Each number is 128 + 24 x the weight over its row's rms, rounded and kept within 0 to 255. Layers, rows and columns count from 0. The size above them is the row's rms in percent of the matrix's.

# layer 10 attention query, 96x96, rms 0.123, rows 65-95, columns 48-95
size [ 83 101 110 145 121  96  84  98  77  86  90  88  79 101  90  77  90  95  87  86  94 104  87 110  90  86 111  81 100  89  93]
[[119 147 147 139 131 160 143 112 119 140 139  73 159 126 133 110 128 184 164 136 117 113  94  84  85 118 147 135 169  79  76 134 118 104 129 133 134 160 124 106 137 127 126 165 114 117 143 144]
 [ 95 149 123 148 120 116  98 133 115 111 125 103 121 119 153 137 127 135 141 164 146 125 150  99 136 100 111 141 164 140 138 129 144 132  85 104 127 132 182 129 128 145  92 118 156 158 103  86]
 [120 140 109 177 143 129 127 125 147 135 140 187 109 162 137 158 130 152 123  69 170 130 134 148 131 148 127 131  99 144  86 129 155  86 138 126 106 116 140 116 162 115 163 127 118 128 119 113]
 [117 140 152 158 163 138 125 117  94 134 163 115  96 160 163 136 113 152  88  96 177 167 115 159 132 138 104 109  85 174 193 120 162 124 127 132 128 159 121 135 150 123 152 122 129 155  94 123]
 [143 117 120 116 102 131 140 126 163 107 108  95 162  90  86 110 169  99 140 150  86 114 118 112 118 117 104 142 159 102  77 127 102 128 139 120 141 114 135 116  99 162 116 124 114 120 169 136]
 [165 118 147 155 141 134 152 120 124 129  88 119 151 130 128 151 133 116 139 120 141 128 152 113 186 108 106 116 114 124 163 115 127 168 137 139 129 129 127  91 149 178 172 147 156 139 132 176]
 [132 118 115 157  97 165 131 120 156 132 108 165 183 134 126 149 140 143 158 105 151 112 110 110 109 123 120 131 151  82  58 114 166 107 109 140 126  92 143 133 153 136 133 115 128  90 142 138]
 [174  92 121  92  99  92 116 139 117  94 116  61 130 136 125 133 150 122 120 151  95 112 144 102 154 101 129 125 146 154 127 115  91 185 146 139 143 164 105 124 115 115 118 140 125 127 152 131]
 [159 159 111  89 134 122 107 159 126 136 129 114 132 141 109  93 112 107 137 104  76  98 137 105 153 138 119  78 129 100  74 106 110 112 146 185 169 145 125 158  95 105 168 126 136 151 154  93]
 [117  93 147 154 122 104 173 140 110 130 117 127 135 124 107  91 125 107 144 154 110 162 139 106 141 153 106 158  94 163 170 155  64 117 156 141 152 134 147 108  74 119  98 108  95 132 135 119]
 [102 161 153 148 106 132 103 127 134 144 177 103 109  91 158 139 135 111 115 133 148 117  98 131 144 126 126 130 108 140 151 158 161 118  57  98 116 131 157 131 196 103 117 108 118 128 145 138]
 [118 130 104 176 121  96 162 137 115 129 116 173 141 136 140 129 117 135 151 129 166 141 189 179 155 149 110 141 110 144 166 129 110 112 146 117  92 117 119  71 152 148 136 143 105 146 156 125]
 [128 182  99 121 132 147  92 146 123 180 131  97 148 119 128 169 137 115 127 102 127 101 153 121 137 149  86 107  98  95  68 106  99 150 159 163 152 126 124 160 173 109 134 125 108 165 163 131]
 [138 148 161 116 111 184 145  88 132 155 113 182 128 142 126  94 119 103 110  99 143 109  70  91 119 129 145 116 141 110 131 121 160 142 110 135 143 115 126 143 140 151 142 128 152 116  98 168]
 [128 148 138 107 159 120 107 131 120 148 116  90  99 124 103  90 108  99  95 132  84 109 122 113 121 150 149  98 112  88 112 126 109 102 159 170 143 133 129 184  79  94 127 121 141 147 118 109]
 [137 153 119 183 138 129 123 114 139 149 122  96 160 146 163 147 127 140 141 145 153 177 129 127 123 101 113 139 130 141 108 121 159 136 115 113 154 135 122  93 184 154 105 115 146 172 169 134]
 [122 104 139 145 131 121 150 112  94 129 143 122 141 140 174 126 127 157 106 156 169 169 126 116 125 100 105 139 133 175 175 128 160 121 112 116 123 147 119  94 138 136 112 122 148 124 114 125]
 [121 103 149 159  96 158 108 148 157 154 139 159 142 111 140 141 160 134 150 129 178  98 139  95 108 118 117 131 112 130 105 109 159  94 117 120 142  95 163 104 109 112 132 112 134  89 149 129]
 [147 102  83 139 117  91 149 153 124 115 124 120 153 117 123 124 121 129 129  87 144 164 140 132 150 135  99 102 127 155 136 101 140 147 178 111 122 134 157  81 123 164 124 129 135 135 143  73]
 [128 128 128 214 122 117 134 124 135 164 164 130 129 122 159 163 114 137 125 114 171 129 123 140 161 134 105 120  91 135 120 145 126 115  85 104 120 138 171  75 196 155 143 136  76 150 127 154]
 [130 134 143 126 142 157 113 113 104 128 126  62 115 145 147 102 149 119 118 195 120 163  98 133 122  99 116 135 156 154 166 156 162 124  91 130 142 151  79 156 139 123 113 139 160 155 123 126]
 [162 156 131 117 151 127 114 116 121  98 113 146 133 167 133 132 135 111  82 139 131 145  69 152 168 151 130 132 142  87 133 152 146 115 103 124 119 140  76 155 182 159 139 129 142 141 107 126]
 [ 84 127 147 132 171 150 116 108 133 151 105  80 141 110 119 117 146 115 119 146 115 141 142 125  66 136 126 122  94 132 164 141  87 129 153 132 144 112  88 139 115 100  87 128 151 164 137 134]
 [145 170  74 110 158 129 105 143 128 157 104 117  92  93 111 103 134  94  75 117  98 111 138 153 135 159 164  71  91  84 140 101 109 134 130 161 130 153  99 148 156 106 152 146 152 190 117 113]
 [132 152  75 153 117 157 122 109 147 152 130 164 138 157 152 174 132 165 147  81 171 134 112 150 153 122 144 125 151 105 101 133 179 113 108 100  77 125 104 125 197 124 159 140 134 128 128 136]
 [135 126 123 159 124 122  95 135 167 109  86 114 133  84 116 151 166 129 112  80 151  79 125 120 131 139 137 139 115  85 102 109 116 135 153 132 102 108 138 130 154 125 170 159 147 131 170 154]
 [110 130 112 136 145 121 131  99 104 107 121 161 168 167 122  95 141 103 158 187  78 170 126 122 158 114 106 114 124  85 144 169 102 124 126 146 167 138  82 125 108 131 134 130 141 133 144 139]
 [143 111 161 114 110 127 101 169 115 144 168 126 169 125 157 138 124 143 124 156 123 132 119 215 114 147  97 139 135 164 103 148 125 103  99 122 114 114 108 146  92 105 128  98 125 145 120 111]
 [120 137 127 146 153 135 146 118 128 132 115 133 159 127 127 123  96 124  88 157 142 163 129 128 121 145  92 119  90 124 140 139 105 124 154 121 165 119 152 131 119 142  88 100 147 196 107 118]
 [101 109 174  95  77 138 105 140 158 122 118 140 141 118 126 153 151 120 148 134 140  96 139 114  96 125 130 142 148 124 108 126 142 129 139 110 126 108 136 148  88 111  95  93 123  88 139 139]
 [119 134 188 164 149 127 154 141 112 126 118  97  96 104 143 104 120 103 105 143 140 118 127 112 132 170  98 170 131 113 139 134  79 106 152 137 136 109 170 115 120 176 114 122 103 152  83 128]]
# layer 10 attention key, 96x96, rms 0.118, rows 65-95, columns 48-95
size [ 76 111  98  85 190  83  87 103  79  83  92  84  82 109  90  76  93  89  90  83  87 100  91 114  84  87 112  88  98  82  92]
[[143  90 120  89 142 169 137  95 111 150 124 124 119 108 111 129 172 137 142 115 111 141  91 123  95 122 141 106 165 106  91 126 130 152 139 126 169 121 117 152 136 107 137 127 179 135  81  75]
 [147 160 136 100 155 111 135 154  82 143 128 154 150 116  93 169 138 134 134 133  98 100 160 153 154 112 171 102 145 112 105  96 147 134 114 102 152 120 145 153  94  80 119 124 142 183 129 122]
 [ 95  72 150 102 128 171 139 108 154 153 128 138 124 133 128  99  92  69  92 150 145 140 120 130  94 123 114 131 127 190 144 136 152 137 123 128 132 106 135 117 146 142 107 143 108 125 114  94]
 [118 137 126 139 149 123 134 128 124 115 166 112 144 121 136  92 117 136 136  52 116 124 136 121 188 123 140 126 113 117 122 142 152 153 141 133 130 169 111 137 146 126 173 119  91 118 145 163]
 [122 189 146  95 133 120 147 153 108 127 151 100 145 122 127 132 124 128 130 164  95  88 166 156  97 123 170 131 134  95  82 119 147 147 122 110 141 115 141 132  96 105  93 141 114 178 114 139]
 [169 111 121 112 140 117 169  70  99  97  70 120  90 125  70 118 143 114 118 116 104 111 106 116 141 126  95 147  92 102 132 127 138 122 129 149 186 170 132 157 142 157 154 113 124 139 156 150]
 [104 143 145 115 129 135 133 135 146 127 141 140 124 124  83 133 151 126  80 164 121 136 141 101  95 133 156 137 155 134  92 130 128 113 149 123 123  99 140 138  96 109 100 106 126 134 109  74]
 [120 112 132 117 128 139 143 135 130 128 167 111 121 187 124 158 112 102 156 143 110  98 121 110 111 103 132  47 162 147 107 130  92 147 144 159 142 131 104 129 114 138  77 157 155 131 121 154]
 [ 92 117 125 112 154 120 124 195 150 116 135 136 138 146 101 143 132 132 129 135 124 137 160 148 149 146 156  89 139  99  97 105 130 174 143 150 128 130 146  96  80 112 180 154 151 152 138 111]
 [125 127 144 157 114 143 142 115 113 120 103 166 152  84 142 167 112 143 159 142 111 139 129 153 118 111  82 126 120 140 128 127 108  90 108  86 142  91 132 111 159 158 147 141 160 124 158 148]
 [133 153 132 139 110 148 101 100 138 126 152 112 140 109 162 101 147 130 137 115 139  89 131 143 115 180 107 120 135 152 153 125 105 128  92 145 105 144 111 166 205  96 132 157 114 114 130  90]
 [156 105 108 142 122  79 151  79 116  77 124 122 112 115 107 197 115 132 126 132 140 144 122 148 119  99  57 181  66 108 129 148 154 127 120  84 140 126 166 125 152 160 166 121 127 132 151 150]
 [ 81 135 142 140 156  96  96 149 140 149 137 136 138 161 110 120 138 160  92 121 130 108 166 139 109 170 137 106 140 107 134 120 106 156 126 151 114 126 121 123 129 130 137 128 148 152 159  95]
 [125 168 131  92 150 150 146 110 108 161 136 142 117 105  85  89 190 124  84 107  99 123 135 114 166 146 175 122 133 140 151 116 152 128 118 144 132 121  89 152 149 114 144  96 107 132 124  92]
 [128 130 119 127 149 131 119 196 142 146 103 139 111 150 149  94 145 156 129 132 117 123 138 143 154 168 177 109 154 113 128 101 123 174 151 168 107  97 112  98 110 125 153 162 121 142 117 103]
 [158 108 143 178 163 177 153  99 145 128  99 130 138 105 136 149 141 173 122 109 163 107 105 111 102 119 107 155 118 102 151 138 113  91 125  95 154 180 134 158 135 133 121 106 142 112 115 133]
 [159 120 147 142 146 150 152  69 127  99 136 130 127 116 155 146 132 123 150  84 131 108  69 111 130  81 103 144 113 108 139 141 119 126 100 132 159 159 118 110 169 144 139  99 107 113 130 164]
 [ 96  79 143 112 108 140 108  94 165 138 155 137 174 124 112 114 161 146  95 137 133 123 111 115 106  88 145 133 159 152 138 121  94 160 121 101 120 116 114 117 140 144 126 107 147 117 119  95]
 [169 123 138 140 113 131 149 116 121  96 108 128  94 113 143 178 116  77 154 114 117 138 114 109 123  76  98  96 126 135 122 133 119 114 112  77 180 155 138 114 109 149 130 117 134 111 181 169]
 [144 133 119 139 102 150 128  85 139  99 178 156 136  86 139 136 157 122 125 109 164 123 127 140 149 139  56 144 110 112 131 136 113  99 119 100 131 153 152 138 203 141 139 107 132 133 177 114]
 [158 125 124 142 186 179 154  97 103 163 127 112 145 120 178 137 113 165 130 117 147 101  92 121 126 111 122 126 133  93 142 137 123 126 114 154 159 174  84 146 160  98 113 103 126 114  89 159]
 [153 184 135  97 169 176 127 134  95 136 155 119  97 138 137 134  84 110  98 110 134 134 145 119 140 164 133 110  85 133 149 115 176 119 109 159 142 138 105 165 167 100 121 100  94 159 125  96]
 [123 124 133 175 150  79 121 109 122 153  89 136 138 154 162 130 156 184 143 127 127 129 127 142 118  94 136 182 139  89 164 119 125  96 113 136 109 127 126 112 146 141 124 121 136 115 109 129]
 [115 163 127 128 174 105 117 147 135 113 117 120 116 160 146 105 146 142 127  87 139 114  88 145 152 125 132 111 109  82 157 111 167 163 101 161 135 159 119 130 155 120 159 163 100 141 140 144]
 [144 171  93 111 150  91 133 110 136 123 113 107 121 134 110 118 114 130  93 125 161 153 139  95 136 135 150 167 116 115 100 156 156 144 141 113 108 172 155 143 133 134 119  96  92 125 143 131]
 [116  93 127 107 125 131 110 123 152 135 128 121  73 177  99 128 163 135  79 143 157 128 114  90  91  94 147 116 144 163 152 112 141 141 147 128  98 135 144 145 106 124  85 153 124 134 152 114]
 [152 162 106 140 155 134 139  99 110 148  97 161 139 113  85 165  84 126 122 133 142 133 104 141 120 126 117 110  78  61 131 135 123 125 134 159 146 119 140 109 140 118 160 112 139 148 115 109]
 [115 120 154 181 122  81 112 145  83 141 169 110 168 142 149 139  60 147 155 121 138 152 143 153 118 110 107 153 132 108  76 112 156 156 107 142 130  87 132 134 153 133 149  94 121 146 124 100]
 [142 137 160 159 135 188 112 108 136 123  98 156 116 109 164 165 155 149 143  93 148 133  86 169 156 101 111 109 150 108 175 120 147 129  89  86 146 123 118 125 153 171 139 101  95 131 131 137]
 [ 99 114 134 115  67 100 113 141 127 163 142 123 147 148 109  89 103 119 119 190 115 117 160 106  83 156 176 123 159 197 149 130 110 117 104 136 122 104 106 138  87 118  75 119 158 103 100 103]
 [142  92 144 120 112 204 160 151 114 149 134 135 100 109 187 118 169  99 148 149 139 119 150 163 143 161  85 172 136 124 160 116 123 116  95  98 142 116  94 119 127 137 128 105 107 139 160 118]]
# layer 10 attention value, 96x96, rms 0.0931, rows 64-95, columns 48-95
size [110  86  97 103 101 104  90 105 100 107 112 105  99  98  83 101  93 110  84  99 104  95 100  93 111  99  88 103  96 107  95 124]
[[105 160 122 136 146 124 150 116  71  85 131  99 122 146 118 148 152 118 168 124 137 116 117  75 117 114 111 146 123 129 122 152 161 124 145 152 125 129 127 116 120 120 110  80  85 144 137 108]
 [104 119 163 110 107 147 152 114 131 116 119 136 100  84 117  75 134 132  98 153 108 108 149 125 128  96 136 171  97 140 152 124 167 158 153  80 149 124 123 128 103 176 135 139 163 135 142 108]
 [138 139  94 119 125 145 127 152 169 111 129 175 157 122 139 145 142 180 174 128 103 147 144  96 118  96 170 114 118  82 114 123 109 181 125 133 145 147 115 123 135 102 120 151 138 144 135 145]
 [ 95  81 164  92 134 141 118  92  96 130 124 129 140 135 131 123 129 106  89 112 133 103 137 129 134 171 137 141 139 106 109 202  83  98 125 120 154 155  75 104 149 134 154 126 134 126 158 142]
 [100 140 133 104 147  76  84 127  84 111 150 186 102 103 106 122 104 125 149 132 107 150 142 152 139  87 108 112 125 138 155 162  91  91 165 134 142 140 143 138 129 133 112 182 113 145 125 181]
 [122 140 135 127 128 156  60 161 159 146 153 126 129 101 112  86 106 177  95 139 133 148 137 122  77 112 149 116 110 139 127  84 171 131 149 100 157  87 146 129 157 138 124 145 151 155 116 156]
 [125  87 115 119 125 103 145 121  82 115 114 107 127 138 138 171 137 129 127 130 125  91 124  93 140 125 143 146 147 137 114 168 145 141 123 137 111 114 118 136  73  98 165 105  92 148 132 120]
 [118 129 162 158 166  94 132 144 105  96 130 153 107 128 141 128 109 123 171 120 113 144 136 117 171  93 130 135 152 101 120  92 112 150 116 140  89 129  94 143  94 107 118 111 105 129 137 143]
 [107 162 151 112 121 124 161 121 103 138 122 116 163 119 147  84 126 111 137 126 176 125 122 104 123  95 110 155  99 111 134 105 169 150 170 130 122 132 121  80 154 141 124  87 109 121 130 135]
 [ 94 129 164 115  93 198 178 110  95 109 102 106 135 170 144 158 157 148 133 131 155 143 108  85 108 132 112 150 159 113 130 153 144 161 102 156  93 129 104  95  96 106 133 105 142 122 118 107]
 [174 179 118 118  88  96 106 134 157 129 112 113 157  74 122 136 116 158 148 133 110 128 137 108 149 122 132 106 109 120 133 111 132 137 154 127 126  94 184  79 153 147 120 152 181 123 129 116]
 [106  99 117 105 133 184 120 158 111 126 115 169 109 169 123 150 113 136 114 106 149 221 129 149 105 115 121 118 150 162 134 149 150 175 142 100 127 124 107 105  89 115 116 100 163 156 110 133]
 [122 129  93 100 131  85  93 106 107 146 125 147 138 208 104 125 114 133 126 116 172 180 155 156 146  95 102 112 126 133 146 153  51  89 165  98 147 179 107 155 132 118 125 136 118 143 139 100]
 [143 141 125 124 165 132 115 171 111 107 173 197 107 133 101  94 106  81 124 149 108 122 118 152 142  85 116  88 119 149 132 121 106 134 140 110 149 140 155 119 116 131 129 161  86 137 131 125]
 [161 128 103 128 104 170 158 135 165  90 128  87 163 156 131 171 138 127 114 130 122 130 103  83 133 137 161 155 119 101  99  90 166 114 108 143 118 119 128 124 137  77 139  45 129 145 127 127]
 [153 131 124 116 129  71 133 119 147 136 112 152 104  99 121 110 125  95 139 134 106 129 116 155 165 156 120 115 136  99 140 177 101 113 149 121 115 169 147 176 158 119 139 173 141 126 144 115]
 [121 107 159 124 126 207 133 121 136 167 130 177 157 141 129  98 155 135 142 126 106 169 132 163  98 126 117 108 154 155 143 120 117 169 115 119 167 133 145 104 129 136 121 148 180 128 122  85]
 [159 152 118 132 152  82 127 138 133 117 109 112 129 107 144 130 118  92 158 125 110 105  97 144 154 145 148 112 137 125 111 158 103 124 142 157 113 147 112 217 155 111 120 147  84 117 133 107]
 [139 153 149 160 110 145 124 121 165 140 157  92 105 134 121 129 135 151 122 129 133  93  90 149  80 103 110 132 128 166 113  99 168 169  97 151 124  90 150 155 144 173 117 145 127 114 123  83]
 [121 111 154 119 135 184 131 116 104 126 138 168 124 161 133 137 153 111 116 126 119 146 140 110 101 114 130 129 161 120 138 154  95  98 130 127 146 154  98  86 136 114 132 112 177 152 121 145]
 [118 139 138 114 126 129  71 113  92 135 148 150 105 161  99 125 116 127  90 131 118 165 139 153 105 104 110 116 117 176 133 145 132 123 186  94 204 136 142 124 153 125  89 127 167 148 123 114]
 [140  83 101 129 144  56 123 114 123 129 105 144 171  66 137 150 114 125 149 109 108 118 132 138 161 117 123 137  97  66 125 144 101 142 127 151 129 158 111 139 144 120 156 176 101 135 158 169]
 [121 116 120 128 110 140 148 108  81 138 145  93 139 134 155 140 157 125 141 114 156 131 112 128 149 164 139 187 114 100  89 134 136 113 135 113 107 130  90 168 166 152 145 158  78 145 151 144]
 [146 118 104 117 153 143 152 156 146  91 103 120 149  88 128 155 142 114 122 124 138 128  90 113 156 139 144 137 119  83 127  98 142 121 129 130 143 150 151 140 161 103 137  77 127 184 141 162]
 [113 116 165  74 185 183  96 146 110 138 179 169 114 105 126 122 107 103  88 137 135 164 115 142 142 107 149 118 156 140 123 143 129 121 117  82 141 101 129 108 118 129 119 152 172 132 122 172]
 [114 141 165 126 133 167 125 149 163 120 144 177  81 160 135  95 129 169  98 133 136 163 169 126 116 115 132 115 142  96 129 105  78 142 142  81 125 147 100  87 119 132 145 117 118 142 143 100]
 [116 131 174 138 118 116 127 118 123 125 149 117  99 102 112  91 138 102 170 142  88 106 108 144 133 149 111 125 124 142 174 161  85  64 124 158 124 128 141 123 120 140 124 161 132  99 146 130]
 [113 141 157 103  84 121 138 138 148 177  95 133 156 155 120  98 156 159  84 114 144 168 155 162 127 146 177 148 150 151 148 136  92 127 129 121 113 121 119 150 135 130 108  76 151  85 109 105]
 [144 116 139 102 131  72  82 146  99 119 133 187 142 139  98 134  94 122 150 128  84 190 157 129 138 106 126 113 137 154 157 137 137 131 130 121 142 135 132 157 121 103 102  93 170 123 158 109]
 [ 82 149 143 127 128  77 130 112  71 155 122 138 107 146 112 112 105 128 151 124 132 136 167 144 119 110 105 122 124 145 138 180  75 107 133 140 122 142 108 123 127 138 129 193 107  98 114 137]
 [ 89  80 165 140 137 128 161  92  86 148 128 143 108 169 128  96 146 117  71 116 120 112 179 133 124 135 111 158 155 110 145 165  63 108 116 111 142 170 107 103 109 121 151 141 138 117 123 127]
 [122 107  88 106  72 164 137 118 140 148  92 131 110 175 116 154 134 134  97 126 157 160 129 100 130 158 131 129 124 149 141 135 122 111  69 121 132 117 129  88 139 139 153 130 142 143 135 171]]
# layer 10 attention output (transposed), 96x96, rms 0.0923, rows 64-95, columns 48-95
size [115  82  93 104 112 107  88  98  93 104 111  94 100  92  89  99  82 102  88  91 110 104 102 103 113  96  86 103  98 115  96 126]
[[187 120 120 107 114 144 165 121 149 142 101 138  77 102 151 117 127 150 108  69 110 112 144 154 115  95 123 133 103 155  55 136 134 109 125 122 134 151 171 153 104 116 120 158 116 154  94 135]
 [108 135 152 151 173 141 141 115 108  85 106 168 144 133 145 111 167 123 139 130 150 153  93 140  97 143 118 102 116 156 114 118 146 112 110 118 123 106 153 112 142  93 122 141 108 139 104 128]
 [ 99 150 156 122  97 131 125 118 115 149 126 103  95 140 153  95 140 124  99 152 151 144 106 124 128 127  89 150 124 175 180 156 146 121 109 120  76 163 135 112 114 152 148 134 131 110 112 121]
 [117 126 134 171 107 142 134 156 117 130 174 143 102 154  93 105 110 164 144 130 131 115  84 135 137 105 133 141  98 122 116 112 157 130 113 142  96  95 117 108 159 115  94 117 115 127 120 142]
 [174 151 112 132 127 159 122 129 132 128 143 142 181 131 159 144 132 135 124 113 166 146 136  98 111 141 151 141  91 108  62 122 128 114 125 138 111  81 186 132 128 137 140 100 151  87  78  84]
 [136 128 113 133 103 146 118 116 137 101 108 101 144 148 134 131 118  90 129 160 131 145 122 136 170 131 125  55 147 165 158 130 124 165 106 135 140 143  95 134 132 122 124 119  89 114 104 107]
 [111 147 140  98 181 136 127  88 141 117 199 166 111 104 136 112 167 143 151 132 116 132 149 160 110 117 127 122 121 151 109 137 158 149 143 127 102 169 126 130 138 100  93 163 128 133 145 121]
 [134 141  87 131 112  68 159 124 149 167 116 129 134 157 126 144 173 142 128 104 124 156  99 131 109 139 138 157  88  83 104 149 100 113  90 174  99 131 155  97 156 121 131 159 128 135 152 110]
 [185 121 131 127 123 187 132 162 136 106  63 134 146 122 152 169 141 105 106 130  82 113 100 126 120 136 156 115 174 145  77 120 116  80 107 117 143 113 139 151 107 142 127 155 114 172  87 100]
 [127 151 115 113 128 121 108 159 134 132  87 184  77 112 148 105  95 155 127 101 117 148 128 161 149 127 116 128 113 140 121 139 167  88 121 111 104 157 133 145  94 135  78 133 114 132 127 144]
 [142 160 151 141 162 152  96 110 105 105 131 114 142 125 150 144 113  90 117 151 139 132 160  96  92 142 100 134 173 153 135 143 111 164 127  96 146 140 124 181  75 148 162 103 114 121 133 115]
 [139 135 134  95 131 136 105 125 162 124 109 150 134 107 125 136 143 152 120 125 123 124 109 103 125 137 160 113 104 114 149 151 121 131 101 142 119 131 140 104 146 121  68 103  90 123 115 121]
 [105 125 131  98 101 173 108 140 129 135 158 131 157 117 147 163 134 119 124 117 136 119 105  64 105 122 141 149  94 128 114 131 121 107 123 138 107 123 152 107 178 145  99  92 127 116  82 163]
 [145 121 156 126 125 130 152 130 153 142 130  84 180 149 161 124 151 116 142 137 137  99 119 100 109 125 131 138  74 122  85 148 140 112 135 149 155 114 128 115 136 101 156 118 164 141  82 150]
 [122  90 140 111 112 112 130 136  79 148 125  94  69 115 109 102 135 131 138 134  71 126 145 151 121 114  98 108 146 181 185 139 107 144 147 140 153 176 112 149 100 159  99 155 117 153 125 119]
 [126 106 150 165 112 137 144 130 116 137 159 109 136 146  91 117 110 141 115  98 173 150 138 118 122 142 122 176  87 136 116 111 120 109 145 118 115  46 140 115 126 169 177 124 140  99 130 142]
 [105 135 133 133 162  69 121 155 155 132  90 136 125 127 123 143 103 150 114 181 160 124 123 114 126 116 126 166 137 101 169 125 137 113 136  80  95 127  95 106 126 122 137  78 130 123 113 190]
 [ 81 103 138 152 118 107 155 124 165 138 165 126 131 138  87  95 133 158 123 136 146 141 134 132 156 135  84 146  84 138 115 123 138 110 151 129 135 115 136  86 151 126 190 153 138 111 134 138]
 [119 117 132 150 135 112 148 130 175 110  80 116  86 142 126 112 101 104 134 118 132 126 130 153 166 130  98  97 150 130 127 112 138 139 153 114 155 166  79 119 120 108 152 132 130 117 167 166]
 [144 110 117 126 117 138 142 147 105 128 128 146 145 117 144 132 122 167 129 140 123 102  91 133 105 104 140 166 101 112 133 109 181 129 142 125  80 121 134 124 108 158 113 100 139 155  79 123]
 [173 114 131 106 143 159 127 125 145 116 119 122 164 128 143 157 113 110 150 140 138  91 129  87 130 103 145 136 124 134  75 104 145 128 132 136 131 128 145 137 131 144 127 111 119 138  84 154]
 [121 139 154 134 118 131 134 126 102 141 158 136 131 136 113 133 169 149 126 122 159 141 112 125 112 138 113 162 138 152 130 130 113 106 118 117  93 101 156 105 125 164 119 107 118  87 109  95]
 [122  85 107 174  95 144 114 113 153 135 124 120 104 114 113 135 146 113 133 134 134  96 117 172 120  93 118 120 160 131 123 135 137  94  96 112  93 180 157 120 118  94 102 118 130 139 151 164]
 [136  84 158 144 101 105 162 135  78 159 153 100 117 125 115 113 157 148 131 119 103 140 128 144 108 103  98 135 134 181 179 158  79 119 129 114 140 133 126 144 102 177 129 135 107 120 109  91]
 [193 117 104 158 136 105 151 102 146 117 125 104 143 137 124  86 118 150 163 170  98 133 133 103 115 122 173 112  67 109 109 135 124 148  81 150 127 103 130 135 125 139 108 109 145 144 112 105]
 [112 124 134 162  88 143 156 134 114 134  89  94 172 156 141 128 119 106 111  97 147 142  72 101 131 129 138 135  97 124 169 142 139 116  90 166 109 113 120 122 175 115 114 121 136 122 123 160]
 [121 147 110 138 140 113 120 158 135 117 120 165 160 158 124 140 121 164 113 119 176 132 138 113 112 141 125 130  98  92  81 112 129 103 156 125 128 107 156 125 114 100 164 120 137 122  98 110]
 [ 82 144 111 158 157 127 151 136 131 145 119 144 142 111 129 113  82 129 136 141 138 142  83  78 143 140 123 111 143  93 153 123 119  93 118 104 131 134 137 130 131 167 147 155 133 138 138 133]
 [120 162 135 113 133 120 139 112 136 149 144  97 101 148 126 128 137 173 134 135 151 157 112  78 129 120 111 147  79 133  68 129 118 100 107 141 128 128 167 102 128 178  99 124 125 145  85 143]
 [135 167  98 122 133 159 100 143 182 121 132 163 166 126 161 150 107 122 119 108 164 117 112 109 127 144 162 129 118  83  52 108 172 107 122 124  95 103 159 115 138  87 127 105 151 121 105 129]
 [117 135 112 121 123 141 148 133 117 160 149 163 136 138 117 145 106 139 151  98 171 121  90 140 124 125 161 152 113  95 113 130 148 117 117 132  88  87 130 120 169 142  96 112 138 134 130 161]
 [118 133 152 138 105 149  79 125  95 147 128 122  98 114 124 137 110 125  97 108  95 115 131 146  91 108 136 157 155  87 135 106 119 141 145 119 134 143 132 136  75 145  80  97 137 158 118 105]]
# layer 10 MLP up, 384x96, rms 0.101, rows 0-5, columns 48-95
size [155   7   6   8  11 154]
[[113 135 141 144  95 178 144 124 124 117 138 151 161 127 136 142 146 109 126 174 116 147 142 106 106 106 141  96 161 165 113 134 128 113 136 167 112 113 106 145 127 141 126 148 123 132  71 126]
 [127 113 139 173 109  90 143 143 110 159 148  96 123 172 143 115 131 144 160 131 144 139 119 121 143 120  81 125 105 148 157 128  86 155 135 132 137 153 155 123 125 177 152 136 126 114 116 128]
 [152 143 132 153 110  96 108 110 118 156 144  90 162 118 162 139 125  89 144 105 108 159 119  98 120 185  94 120 107 153 178 132  80 167 123 121 136 142 115 158 119 145 127 134 116 120 114 156]
 [152  98 111 133 113 119 123 137 113 193 154 173 109 112 179 128 112 150 116  95 171 145 132 142 150 105 121 108 118 142 176 127 122 136 150 163 132 158 150  82 130 158 148  93 129  99 106 139]
 [165 102 123 136 121 119 146 138 119 173 163 176 117 141 194 123 119 140 141 109 186 137 143 124 139 140 133 125  95 134 155 123 116 155 157 172 123 152 137  88 143 147 164 126 142 114 136 143]
 [120 144 132 137 165 153 179 128 100 121 171 163 160 134 146 165 141 128 116 133 105 133 116 125 104 107 136 124 151 113 114 114 111 122 145 132 149 122 127 105 124  60 142 138 132 131 100  98]]
# layer 10 MLP down (transposed), 384x96, rms 0.0875, rows 0-5, columns 48-95
size [154   6   6   6   6 157]
[[134  97 126 109 111 100 137 104 135 157 148 131 148 120 101 154 127 174 114 118 111 157 134 135 202 106 122 131 151 152 122 103 122 113 145 122 123  82  90 143 113 168 123 131 127 135 115  97]
 [114 163 110 143 147 113 104 120 169 142 116 147 101  98 165 157 152  82 133  92 103  95 115 130 125 168 122 138 123 112 151 138 142 143  90 137 109  90 124 142 139  92 134 129 132 125 148 108]
 [110 123 112 141 129 164  76 114 163 168  98 169  98 132 122 118 140 121 128 117  95  99  61 123 130 148 135 114 162 110 126 106 154 103 144 129 122  96 151  77 137 132 138 142 166 120 159 115]
 [141 164 127 174 109 130 159 161 128 128 138 146 133 103 102 139 150 114 132 112 118 116 106 124 165 120 152 142 166 105 171 151 135 133 101  97 137 112 109 180 141 122 116 137 108 143 108 142]
 [140 139 138 166 118 159 137 134 146 107 134 149 111 111 102 125 171 100 107 109  84 102 110 162 159 145 151 128 162 130 184 144 127 130 114 101 124 129 160 133 100 105 104 120 107 135 133 143]
 [118 102 116 120 149 160 130 140 120 174 109 136 113 128 124  86  94 173 116 134 131 117 126 129 127 126 149 161 121 136 157  95 130 147 118 150 104  62  76 155 136 162 120 116 129 140 138 138]]